Weights of a small transformer language model: 2.34M parameters, rotary positions.
Each number is 128 + 32 x the weight over its row's rms, rounded and kept within 0 to 255. Layers, rows and columns count from 0. The size above them is the row's rms in percent of the matrix's.

# layer 12 MLP down (transposed), 256x96, rms 0.128, rows 217-255, columns 48-95
size [ 95  96 102 104 104 100 101 101 102 103  97 103  94  93 100 106  98 102 105 104 110  94 106 102  93  86  97 104 101  94 105 102 100  92  91 103 106  94  95]
[[100 154 203 136 129 146 127 132 131 106  76 145 119 124  70 135 164 163 109 162 178  99 124 154 164  98  73 157 128 179 135 115 146 165 144 114 146  69 110 125  72 132 113 114 143 167 167 175]
 [ 79 114 168 139 171 127 109 149 171 121 127  89 129  91  71 159  92 137 143  77  79  87 144 109 126 134 128 165 129 108 137  86 144 156 123 144 131 115 211 113 165 170 107  72 114 135 104 125]
 [ 84 126  52 125 106 168 147 132 116 177 150 105  66  79 161  82 104 174  98 116 106 125 124 154 194 100 104 107  98 102 105 126 134  67 121 124  89 226 148  93  87 133 166 124 107  92 193 139]
 [153 120  75  77 125  84 123 122 121  63  97 144  88 126  89 164 127  99  99 174 144  90 144  92  86 147 159 175 125 104 137  98 137  96 128 174 139  85 141 123 207 118 102 143  82 141  91 154]
 [150 168 122 156 142 144 153 135 124 115 160 180 152 155 108 177 121 125 136  99 111 135 139 149 120 161 124 116 149 120  74 105 139 158 154 144  82  96 119  93 108  67 145 181  95 145 200  95]
 [172 136 131 103 151 137 112 178 122 176 111 149 121  87 127 129  99 157  90 108 129  87 111  75 149 157 129  82 113 149  66 126  74  92 120 139 103 121 164  40 116 128 110 141 117 132 148  74]
 [147 183 126  85 143 131 100 142  90 155 174 114  63 166 173 154 134  83 163  77 114 140 182 120 108 128  71 117 148 163 150 119 132 129 136 129 137 117 115 117 139 189 213 137  60 112 156 131]
 [146 144 188 168 157 162 158 133 191 147  87 186 141 154  98 122  72 182 180 134 103 123 142 152 117  65 149 102  81 136 180 136 114 151 118 123 129 130  97 147 152 106 115 153 107 143 115 163]
 [118 117 100 166 113 109 108 132 106 201 131 124 134  98 111 145 111 161 139  75 120 125 167 126 174 139 159 150 152 127 189 101 146 120  22 149  91 191 136  75 113 110 129 119 167 160 144  98]
 [ 69 124 131 125  89 185  99 106  71 102 145 112 192 191 165 131 140  93 145 169 125 148 144 148 146 117 204 170 124 158 184 134 153 128  84 171 107 135  74 144 106 116 106 134 173 125  94 158]
 [ 49 100  85 126 144 121 117 129 114  96 111 158 143 175 154 122 150  97 171 136 114 156 180 117 143 145 159  91 156 132 172 109 148 114 133 120 153 107 140 146 142 168 137 107 184 166  51  91]
 [172 169 144 107 100 156 117 155 156 147  66 138 126 134 163 120 132 159  56 121 200 168 108 102 101 184 104 113  86 144 124 129 150 151 127 110 110 119 100 101 120 128 147 129 107 160 151  98]
 [ 99 153  84 154 123 135  85 141 154 138 111 110 124 126 154 138  79 161 105  90  99 137 109 160 166 126 136 116  95  93  74 121  60 127 138 141 102 149 136 117 142 153 144 117 125 171  79 155]
 [ 71 117 124 129 100  79 122 136 124 108  74 137 144  92  94 163  91  83  74 124 121 171  74 136 105 146  94 182  82 175 119 128 142  94 123  74  75 142 120 143 136 141 169 134 124 188 125 123]
 [106 124 126 111 105 109 137 109 124 120 171 129 159 187 142 114 112 142 169  95 131 124 143 168 114 147 129 125 123 224 138 120 160 138 145 156 193  73 135  97  73 128  54 125 118 100 105 127]
 [101 244 134 162 120 196 191 144  89 165 169 137  69 158 141 146 128 116 144 125 145 154 141 148 165 134 137 166 154 140 146 123 133 113 151 160 131 100 123  86  72 150  97 154 103 132 162 100]
 [105 163  71 104 136 124 113 174 177  89 152 172 181 137 108  98 115 159  92 129  65 139 105 166 186 164 108 144 124 172 160  86 139 106 116  98 130 119 123 135  98 123  53 158  67 100 113  73]
 [119  98  91 143 122 104 116 118 188 125 167 120 114 104  98  71 137  69 136 129 203 109 144 134 114 140 167 159 139  77 111 145 107 137 111  69  74 154 179 141 120 115  92 154  86 134 105 149]
 [124 135 104 152 143 134 108 111  98 140 146  39 144 129 129 123 124  88 136 155 121 154 134 142 107 112 106 142 137 139 116 150  60 108 123 114 112 172  78 197 106 136 104 126 125 135 171 111]
 [139 168 124 127 176 126 121  60 156 127 157 123  72 144 110  87 113  92 160 161  67 125 105 102 152 161 165 116 106 117 152 116 101 112  66  75  73 193 101 176  68 123 112 151 137 166  62 135]
 [143  74  76 135  97 162  79 154 135 143 133 145 124 130 124 151 177 115 149 134 130  56 118 118 172 141 134 155 144 177 172  95 127 128 134 100 168 106 108 152 163 114 136 164  81 132 149  65]
 [148 118 151 193  66 124 167 159 149  79 115  94 135  66 122 117  99  75 116 121 115 162 164 135 129 103 168 186 115 142  87 151 138 120 140 163  93 192 136 155 147 106 110 147 183 143 101 103]
 [152 106 158 171 133 166 108 121 176 160 116 168 161  89 119 209 112 103 120  80 162 161 166 161 192 163 128  81 108 138 171 121  95 125 156 137 114 158  75 119 105 153 179 131 175 164 168 166]
 [ 95 138 148 191  75  84 143 147 138 138 102  85 103 168 118 138 110  96 101 108  99 145  91  99  98  90 115 167 133 122 162 140 138  80  89 160 118 165 138 137 161  87 130 120 136 142  81 168]
 [142 146 105  92 161 157 133 137 146 108 136 179 115  94 100 122 151 100  83 105 120 147 128  50 130 125 185  95 117 158 119 151 148  99 142 172 127 199 123 148 148 111 150 115 130  82 106  80]
 [107 158 164 180 191 125  79 155 162 110 129 163 138 175 139 115 127 183 105  97 139 136  48 133 156 112 108 140 142 142 167 125 135 140 138  86  81 119 145 111 154 152 138 136 198 168 181 160]
 [114 115 171 147 142 124 148 155 134 121  78  90  99 113 130 193 141  97  52 195 107 147 116 132  97  80 108 138 149 137  86 125 170 104  79  89 143  97 110 162 124  47  99 138 147 135  88 149]
 [126 147 116 157 119 145 139  88 141 116 188  68  98 128 134 161 165 121 117 136 130 167 176 108 128 116  69 155 123  97 127 114 147 134  73 130  74  82 110  84 129 133 123 109 146  93  81 131]
 [168 165 133 130 202 147  94 147 142 164 132 164 115 156 143 117 153  83  71 107  67 165 144 107 157  90 113 137  56 131  82 118 150 130 118 138 120  74 142 114 164 166 154  56 130 121  89  99]
 [114 104 137 159 110 103 126 131 102 175 110 118 164  71  98 180 107 142 124 135 116 152 150 109 136 140 158 135 217 128  75 173 121 117 140 104 100 133 163 121 156 132 176 126 151 145 144  97]
 [119 124 186 146  72 116 125 150 184 149  59 167 123 141 136 120 163  59  97 107 105 114 140 135 166 125 191 105 108 144  95  71 111 111 156 139 112  92 123 136 137 134 157 101 125 171 105 162]
 [109 151 114 133 135  94 118  41 146 144 109 167 205  94 110 138 136 105 134  56 147 131 185 161 122 133  96 140 122 170 107  89 128 163 174 171 119 230 150 135  99 124 134  65 180 116 105 100]
 [133  87 111 120 148 129  45 128 105 111 112 152 196 109 169 168 122 138 114 194 135 162 144  74  94 143 144 139  99 124 106 164 110 118 112 108 113 105 144  91 196 172 159  94 107 186 138 141]
 [159 142 119 169 122 134 162 112  96 170 155 154  29 156 131 162 157 154 160 154 104 137 131 117 140 141 111 200 107 130 125 185  84 138 141 120 126 135 169 135 109 114 145 129 129 163 152 129]
 [120 143 155 103 145  88 109 154 101  88 111 162 115 114 117 132 160 115  79 129 117 221 146 141 129 122 109 121 186 139 140 112 179 133 120 118 147 141 122 108 128  73 128 135  75 117 131 103]
 [ 89 155 150 165 147 116 152 104  93  63 115 113 156 118 119  89  65 105 152 195 169  95 142 168  92 173 150 155 212  86 136 130  97 131 138 168 117  92  91 122 134 186  19 174  99  84 167 140]
 [116 142  84  68 111 167 167 104 159 140 162 180 138 115 112  66 152  76 158  90 173 106 101 109 149 156 150 170 171 126 131 111 139 123 155 129 174 107 133 170 136  78 146 129 137 143 104 116]
 [104 175 115  91  73 198  76  85 105 103  84 187  88 102 137 195 160 116 153 137 120 176 124 132  91 131 128 120 131 118 107 149 124  78 123 143 127 197  77 102  86 135 111  83 123  89 168 178]
 [102 124 107 106 117 134 179 185  98 124 139 154 153  83 106  86 123 146 110 129 104 105 101 130 177  79 147 152  92 155 149 143 112 114 140 115 163 111 170 131 142 142 146 112  65  97 126 157]]
# layer 12 MLP gate, 256x96, rms 0.15, rows 218-255, columns 48-95
size [ 92 107 100 100  87 111  98 103 101  98 102  92  93  92 103  93 105 103 111 111 102  97 104  92  88  90  98  97 109 109  96  96  94  96 102  94  97  97]
[[178 179 119 100 105 158 163 161 153 122 138 122  68 133 127 158 155  86 146 146 130 121 127 125 100 100 122 132 133 131 174  90 166 157 108 138 134 142 106 116  62 166 153 142 155  90 122 119]
 [ 95 187 147 139 142 124 135  83 144  42 136  91 120 156 179 116 148 160  77 149 119  83 131 116 157 101  79  88 184  76  82 137 149 137 102 163 125 112  99 104  96 144 167 152 126 185 101 141]
 [113 136  94 110  81 110 151 132 177  97 153 143  98 156 160 180 111  98 115 136 128 171 160  78 151 165 141 126 195  73 149 182 149  96 147  73 105 112 135 108  94 147  74 164 108  87 133 100]
 [144 154  90  96  66 152 132 155 171 112 166  92 134  97 157 176 144 186 137 182 126  97 112 165 129 162 106 118 106  95 192 104 130 147 153 156 156 186 184 102 111  87 158 148 113 116  61 192]
 [126 139 103 106  89  95 159 141 153 128 160 119 173 153  92 161 130 172 121 103  94 132 104 162  97 121 147 128 152 147 197 190 130 122  95 147  97  97 169  99  86 123 177 119  96  68  90 162]
 [107  89 103 129 114 127 138 151  87 137 170  89 128 147  99  93  82 136  75 180  94 222 150  94 122 118 119  49 205 184 134  83 136 126 145 108 152 129 120  96 163 167 163 100 102 123 115  94]
 [ 98 150  96  97 108 134 137 134 155  90 142  85 114 124 120 118 172 122 148 136 167  94 120 126 162 128 168 150 178  84  73  68 146 108 110 173 168 123  79  75 106 189  66 173 104 103 124 114]
 [148 146 122 101 147 167 113 130 109 175 139 105 198 141 124  81   9  85  99 150 140 112 142 124 169 139  91  55 144 100 128 153 105 133 107 136  74 149 149 109 104 231 158 158 146 172 119 127]
 [161  96 140 141  78 119 143 116  98 161 157 112 121 152 140 157 195  88 150 212 139 131 142 170 168 104 144  76 115  98 116 174 123 123 153 126 117 131 115 192  80 196 135  91 107  84 169 103]
 [141 151 105 159 146 108  57 147 130 136 158 112 135 121 119 129 148  48  52 180 120 146 202 129 119  93 104  70 227 119 134 125 130 144 145 168 123 181 105 108  83 178  79  96  98 103 201 130]
 [120 186  98 101 129 132 155 131 155 135 178  92 129 149 124 137 112 120 151  86  61  75 185 140 153  96  87 146 181  81 105 135 165  93 127 150 169 154 131 107  92 214 119 133 204  93  90  95]
 [106 161 101 117 135 118 111 129 126  62 151 137 115 120 125 118 154  98  70 154 119 109  92 170 135 196  95 161 119 115 131  99 113 103 137  99 177 181 120  78 106 115 205 140 118 112 169  89]
 [ 60 112 110  74 154 122 132 157 106 127 116 129 190 100 122 146 122 155 115 161 160 183 107 130 146 159  91  67 176 138  95 127  70 144 147 153 143 154 147 139  69 141 138 150 129  70 116 125]
 [149 120  74 136 123 149 115 104 137 167 182 132  83 143 141 128 104 110 101 170 152 160 172 154 200 189  98 123 111 132 107 111 116 102 117 112  79 176 131 151 148 132  90 116 140 122 141 150]
 [158  85 102 129 100 111  88 129 195 168 123 131  46 159 105 124 136 167 122 152  96  90 160 151 134 101 148  94 158 160 119 145 133 125 104  99 133 111 123 113  92 144 116 114 117 144 167  85]
 [179 147 104  50  85 171 123 135 127 120  55 111 143 150 129  45 157 152 126 173  95 145 104 142 138 209 123 138  44 123 148 130 145  88 116  90 160 140  94 126 122  98 165 160  80 147 150 131]
 [119 170 134 141  93 138  84 127 183 183 127 128  87 154 186 125 114 160  69  95  90 122 141 133 105 136 119 129 137 152 190 137 181 134 174  77 101 124 130  46  99 182 117 145 169  90 137  96]
 [109 126 139 112 131 137 103 138 139 177 158 109 150 157  92  79  82 104  80 162 115 134  97 129 149 141  81  61 138 146 143  83 107 110 137 124 122 145 138 142  69 119 160 163 102 134 151 109]
 [160 164  53  77 120 106 176 181 123 148  92 121 128 140 181 167 107  68  54 148 162 102 131 162 101  94 118  95 125 109 119 170 147 118 152 146 174 131 125  95 132 173 173 167 128 121  66 168]
 [149  88 123  93 132 161  74 120 189 126 147  78 121 116 131 182 149 181 126 125 160 127 175 146 128  89 209 120 212 163 104 131 159 111 141 118 143 129  96 165  56 130 156 155 111 156 117  81]
 [113 199 133  92 145  87  75 133  97  82 109  65 179  81 117 112  82 164  72 131 141 119 184 120 167 141 141 110 147 101  85 159  53 118 110 109  74 162 142 120  86 101 179 149 128 149 130 165]
 [181 139 146 182 116 162 177 110 115 121  87 111  72 188 154 107  94 107 183 147  84 150 114 196 117 119  92  90  86 154 121 128 151 137 134 118 156 180 110 158 100 141 113 155  98 132 153 154]
 [179 174 166 128 125 163 160  75 130  86 168 154 109 111 151 160 158 101 125 175 131 108 131 163 130 182 126  67 165 138  76 113 133 159 170 179  98 123  65 178 136 105 151 120  95  93 147  96]
 [145 155 108  99 150 125 144 138 176 118 155 153 126 105  71  92 167 110  55 125  93 115  86 130 100 194  98 101 150 117 118 132 124 115 149 115 134 136  41 169 112 191 130 168  86 136  78  83]
 [120 105  80 100 119 127  99 173 115 122  78  82  86 188 137  61 131 179 155  90 147 136 148 173 137 118 140 117 136  90 165 130 105 148 143 131 124 167 160 133 128 130  98 156 125 136 123  96]
 [128 167 134  52 127  94 172 125 108 135  99  98 138 171 116  82 115 137 121 144 133 107 120  78 120 153 144 103 149 105 196 128 157  97 204 137 157  96 128  74  67 166 135 194 131 137 107  58]
 [130 155 114 143 101 197  83 108 151 152 133 114 105 123  87 132 100 127 156 146 151 176 105 153 162 129 125 129 124 138 133 158 137  80 165 127 152 183 111 133 108 169  89 104  50 119 173 135]
 [ 99 167  94 180  74 158 108 199 143 155  88 106 156 110 152 152 171 102  94  89  96 146 141 139 173 135 126 136 107  93 140  79 154 110 148 146 132 221 151 116 134 127 147 147 106  97  90 112]
 [129 133  47  88  85 164 107  88 139 153 134 111 104 158 149 130 124  66  97 201 132 130 138 103 100 127 100 142 110 127 100 136 201 140 123 106  88 134 124 116 119 134  95 134 173  90 206  65]
 [179  59  96 107  87 130 137 120 149 149 178  70 126 147 119 144 132 136 130 179  80 134 157 121 132 142 153  78 134 113 107 182 136 199 119 113 145 120 160  68  73 116 121 127 142  94  72 131]
 [131 160 153 109 106 169 171  86 185 139 150 151  76 176 145 142 142 162 142 152 127 152 109 165  96 111 184  72 151 131  68 129 127  91  61 157 136 132 117  85 105 163 133  98  70 133 124 114]
 [167 133 107 135 176 202 117 137 140 128 134 107 103 175 176 149  71  66  91 132 156 144 144  81 178 107 120 114 129  78 115  96 143 107 109 143 122 167 106 146  85  44 176 149  85 136  93 147]
 [114 114 152 126 137  99 166 125 133 117 194 165  92 132 164 178 112 123 143 121 111  70 137 181  55 115  90  86 154 114 124  99 116 194 153  93 103 126 152 148  95 143 135 141 147 130 127 142]
 [194 100  94 172 136 185 107 185 110  90 104  80 132  92 131  87 166 170 127 147 178 120 146 174 135 136 140 133 115 152  54 113 117 121  93 189 174 187 177  84 136 126 131 192 105 169 116 144]
 [135 100 135 119 168 140  94 116 126 171 129  88 157 179 181 175 133 108  81 139 163 129 147 140 121  89 160 104 109  94 120 133 120 133 129 122  94 176 150 136 131 173 103 116 103  48 122 152]
 [ 88 105 107 120 157 119 160 102 111 148 132  66 105 150 139 141 151 170 135 140 185 136 105  23 168 124 159  97 187 122  84 115 135 115 169  81 156 147 146 129 124 153  96 161 132 144  93 137]
 [128 155  53 139  96 207 137  81  93 133 131 176 157 115 176 152 117 105 110 128 107 202 116  95 132 151 156 132 106 171 118 162 107 102 163 133 163 162  85  99  96 159 185  97 128  96 109 133]
 [145 118 129 144 125 104  70 116  81 147 191 101 126 153 131 125 113  82 134 124 178 172 133 133 112 209 153 105 163 113 123  93 188 157 185 105 112 156 118 123  86 136 135  66 128 180 103 130]]
# layer 12 MLP up, 256x96, rms 0.129, rows 218-255, columns 48-95
size [ 95 104 105 105  98 105 101  99 105  95 102  90  95  99 106  97 101 101 105 112  99 107 104  96  92  96 105 105  90 103 103 101  91  93 106 103 101  96]
[[115 108 159 145 173 104  79 135 146  97  88 154 122 105 117 100 105 115 126 136  64 133 139  91 157 136 167 180 141 114  98 117 164  98 120  73 125 125 123 126 104  94 144 119 129 148 174  91]
 [122 150 214 108 145 119 110 181 163 151  66 166 140 123 149 153 144 142  87 116 147 158 102 139 117 154 120 143 128 123 177 156 148 134 155  97 173 154  91 101 107  73 195 128  52 156 109 132]
 [137 121 175 116  90 126  90 105  96 115  83 102  86 132 149 121 127  73 128  84  82 148  60 147 170 141  95 162 105 103 132 164 116  77 127 198 104 139 125 141  87 126 120 125 121 123  96 166]
 [184  60 138  87  89 149 129 121  98 121 106 136 138  85 106 139 173 148 156 105 149 143 141 109  82 106 108  82 181 145  93 143 203 100 135  31  85 141 133 151 157 109 142 188 106 125  70 139]
 [ 88 163 147 155  95 113 105 184 135  80 133 127 134 132 131 165 125 132 113 172 142 121 165 152 157 123 124 134  61 134 120 127 125 160 115 135 151 185 105 175 145 110 166  83  80 177 142 198]
 [156 152 119 154  93 106 100 113 125 123 117 114 124 165 167 136  90 191 140 191  93 138 135  42 116  94 158 140 151 148 149 163 142 121 144  68 141 118 137 132 191 100  88 112 142 130 160 209]
 [115 158  84  88 111  63 180 181 130  60 123 150 151 151 124 139 151 146 134 191 102 153 123 154  85 168 148 176 199 110 151  56 127 126 151 108 173  73  78 170 106 100 114 137 120 136  89  74]
 [120 147 167  92  82 217 105 155 134 125 137 140 105  55  81 132  94 161 180 120 166 134 129  89 137  83 120 154 172 117 109  33 149 135 151 116  76  95 142  73 128 124 144 139 153 102 121  92]
 [ 94  89 157 183  93 153 143 109 132 171 144  94 106  96  86  76 153 141 205 140 103 178 124 108 157 136 138 128 145 163 139  84 154 119 145 139 112 208 126 111 123 168  95 146 125 172 112 113]
 [113 106 130 153 135 102 150  99  76  92 157 129 160 161 103 101 113 162 151  67  79  83 135 105 109 146  95 164 105 135 105 159 206 164 159 147 147 128 218 173 124  98 131  79  81 137  49 145]
 [104 103 152 109 154  99 184 135 107 145 144 131 170 105  81 101 114 148 149 135 166 100 140 164 128 163 109 123 115 158 156 126 105 140  86 109  64  94 137 106 132 123  68 137 139 177 113 168]
 [145  89  99 137  63 148 123 127 203 101 187 108 143 141 124 136 179  88 108 162  78  73  96 119 168  83 105 111 112 118 125 115 128  89  93  89 119 172 144  76 143 125 140  62 145 149 116  96]
 [121  78 125 126 178 160 172 113 124 168 125 120  94  79  97 146 132 102 128 143 128 119 155 119 168 116 103 111  85 197 156 108  70 100  71 143 112 113 113 128  97 152 121  87 133  93  77  75]
 [ 94 101  99 152 147 130 133 125 121  98 134  95 134 125 145 148  60 182 141 137 124 166 106 147 146 133 157 131  94  88 198 117  92 132 112 150 135 147 157 115 128 133 119 108 208 104 163  91]
 [109 122 114  92 171 134 112 120  74 161  92 122 157 100 147 140  96  58 123  93 121 180  80 160  81 145 135  50 128 121  77 152 197  73 101 124 171 109 163  80 164 189 150 123 124 133  88 110]
 [158 112 110 177 142  66 119 109 143  69 129 152 121 140  69 150 149 137  96 118  84 116  93 154 132  76  73 161  86 163 116 105 163 140  73  98 123 152 101 115 139  84 136  92 117 118 128 166]
 [135 120 158 107  88 125 156 128 213 121 158 123 128 144 124  96  84  89 139 107 113 136 118 158 139 146 103 168 135 160 142  93 120 145 124 165 198 152 101 116 148 145  58  62  92 138 116 105]
 [111 140 223 178 138 134 128 128 125 159  94 129 179 154 101 129 146  94 156 184 164 163 148 131 143 189 104 126 155 184 133 134 125  81  80 127  84 100 116 161  95  82 159  95 139 189 154 168]
 [ 89 214 149 130 108 131 113 127  84  79 105 175  92 115 132 106  77 140 132 128 134 153 137 128 137 125 124 103 131  40 176  86  96  90 118 111 149  57 133  88 116 173  53  68 130 144 195  80]
 [102 132 122 238 126 118 120  94 207 158 102  85 117 140 168 137  96 103 121 144 118 107 136 119 128 112 117 163 170 101 109 138  92 145  87 148 116 172 135  60  89 132 154 158 104 158 114 161]
 [ 88 141 163 191  97 109  95  81 141  87 128  99 186 104 146 110 124 132  76 151 139 107 147 150 210 155 143 107  87 163  83 118 104 151 117 141 105 121  99 141 115 111 151 124  91 128 139 117]
 [149 105 136 117 155  77  72  62 143 130 135 132 107 177 153 193 131 113 129  91 117 145 142 159 104 132 190  94 151  81 160 140 162 193 190  93  99  90 119 171 118 177 169  98 118 111 131 135]
 [229 154 213 116  97 143 113 124 110  58 129 148 124 107 132 160  75 101 141 100 160 119 150  96 100 145 172 128 161 156  91  84 127 136 117 165 107 103  69 129 168 124 107 130 101 122 149 108]
 [124 151  88 200 102 162 179 128 102 142 109 146 148 123 182 136 110 148 146 139 142  91 142 187 125 108 144 132  82 171  91 132 109 166  80 185 147 137 202 125 125 132 186 153 134 118 147 188]
 [129 146 104 127 120 131 123 166 138 135 114 129 104 153 168 100 100  65 137 134 129 136 162  95 154  79  66  64 158  41 135 174  91 155 149 184 152 114 138 149  90 150 116 141 183 194 152 122]
 [161 126  89 143  93 145 139  64 217 146 126 127 156  86 115 168 129 118 118 101  85 122  80  96 169 100 113 151 121 109 169 139  96 138 126 208 122 110 107 116 137 108 167 140 130  81  86 132]
 [ 70 122 115 125 183 107 152 128 170 167 143 140 111  93 133 138 206 118 115 136 128  98 153 139 167 113 147 114 131 126  99 115 127 128  77 145 185 112  55 142  93 114 159  94 139 119  78  91]
 [119 149  81 185  71 200 127  99 110 129 140 122 133 101 160 165 160 156  96 155  42  83 173 148 164 134  87 129 103 127 123 103 138 127 131 118 133 127  98 117 153 106 125 182 219 131 164 149]
 [115 141 163 220 108 125 128 150 141 134 159 157 148  74 110 134 112 156 143 137 100 138 121 100 127 146 134 111 167  72  81 131 167 154 104 107 158 144  70 146 177 179 158 133 105 139  69 103]
 [180 162 184 124 124 116 148 114 117 149 123 153 145 140 138 177 179 135 148 123  82 112 130 143  95 128 204 100  92 108 160 165 168 175 157 142 141 175 185 140  80 140 115 223 104 142 142 162]
 [104 106  96 187  77 116 102 141 103 161 153 104  75 167 117 105 147 170 101 137 119 101 146 120 100  85 130 132 144 132 161  91 146 106 135  75 148 123 142 134 115 125  90  93 114 114 167  80]
 [117 176  87 112 140 111 142  37 160 117 135 116 132 117  77 160 151 113 121 178 101  85  75 181 184 127 164 107 136  55 160 159  99 141 126  57 202 164 109 143 121 181 127 145 182 180 149 150]
 [133 134 103 142 116 119 112 125 142  93  96 144 151  90 166 233 105 174 113  95  96 108  76 197 102  91 140 137 109 117  69 139 140 140 122 131 115  85 126  93 125  85  93 115 180 162 150 115]
 [ 88 199  87 172 170 117  63 122 165 149  87  73 134 133 178 107 213  87 129 104 120 157  71 142 159 118  77  98 141 116 129 125 169 126 106 159 133 119  95  96 108 130  94 115  92 188 157 125]
 [153 147 135  83 125 133 132 124 127 119  92 111  96 142 124 139 156  70 130 116  92 162 154  66  72 101  59 139 140  59 162  45 143 110 163 119 169 133 121 157 111 134 135 137 131 177 134 147]
 [163 131 122 200 143 160 122 108 146 135  73 104 110 134 114 133  86 188  94 118  70 125  77  98 142 148  72 135 131  96 134 105 180 111 129 164 129 102 127 129 160 152 126 136  77 160 128 144]
 [150 129 146 163 147  83 109 144 140 141 104  65 126  97  87  63 178 147 121  97  81 100 177 177 121 140  90  91 143 101 177 161  97  89 176 125 112 112 148 167 149 130 130 119  85 175 143  73]
 [103 136  99 160 166  93 108 106  92 101 151 154 149 185 118  70 140 109 137 123 119  78  56 149 118 149 189 139 171 114 137 123 154 165 135 170 131 191 144 140 134 122 177  83 131 137  86 141]]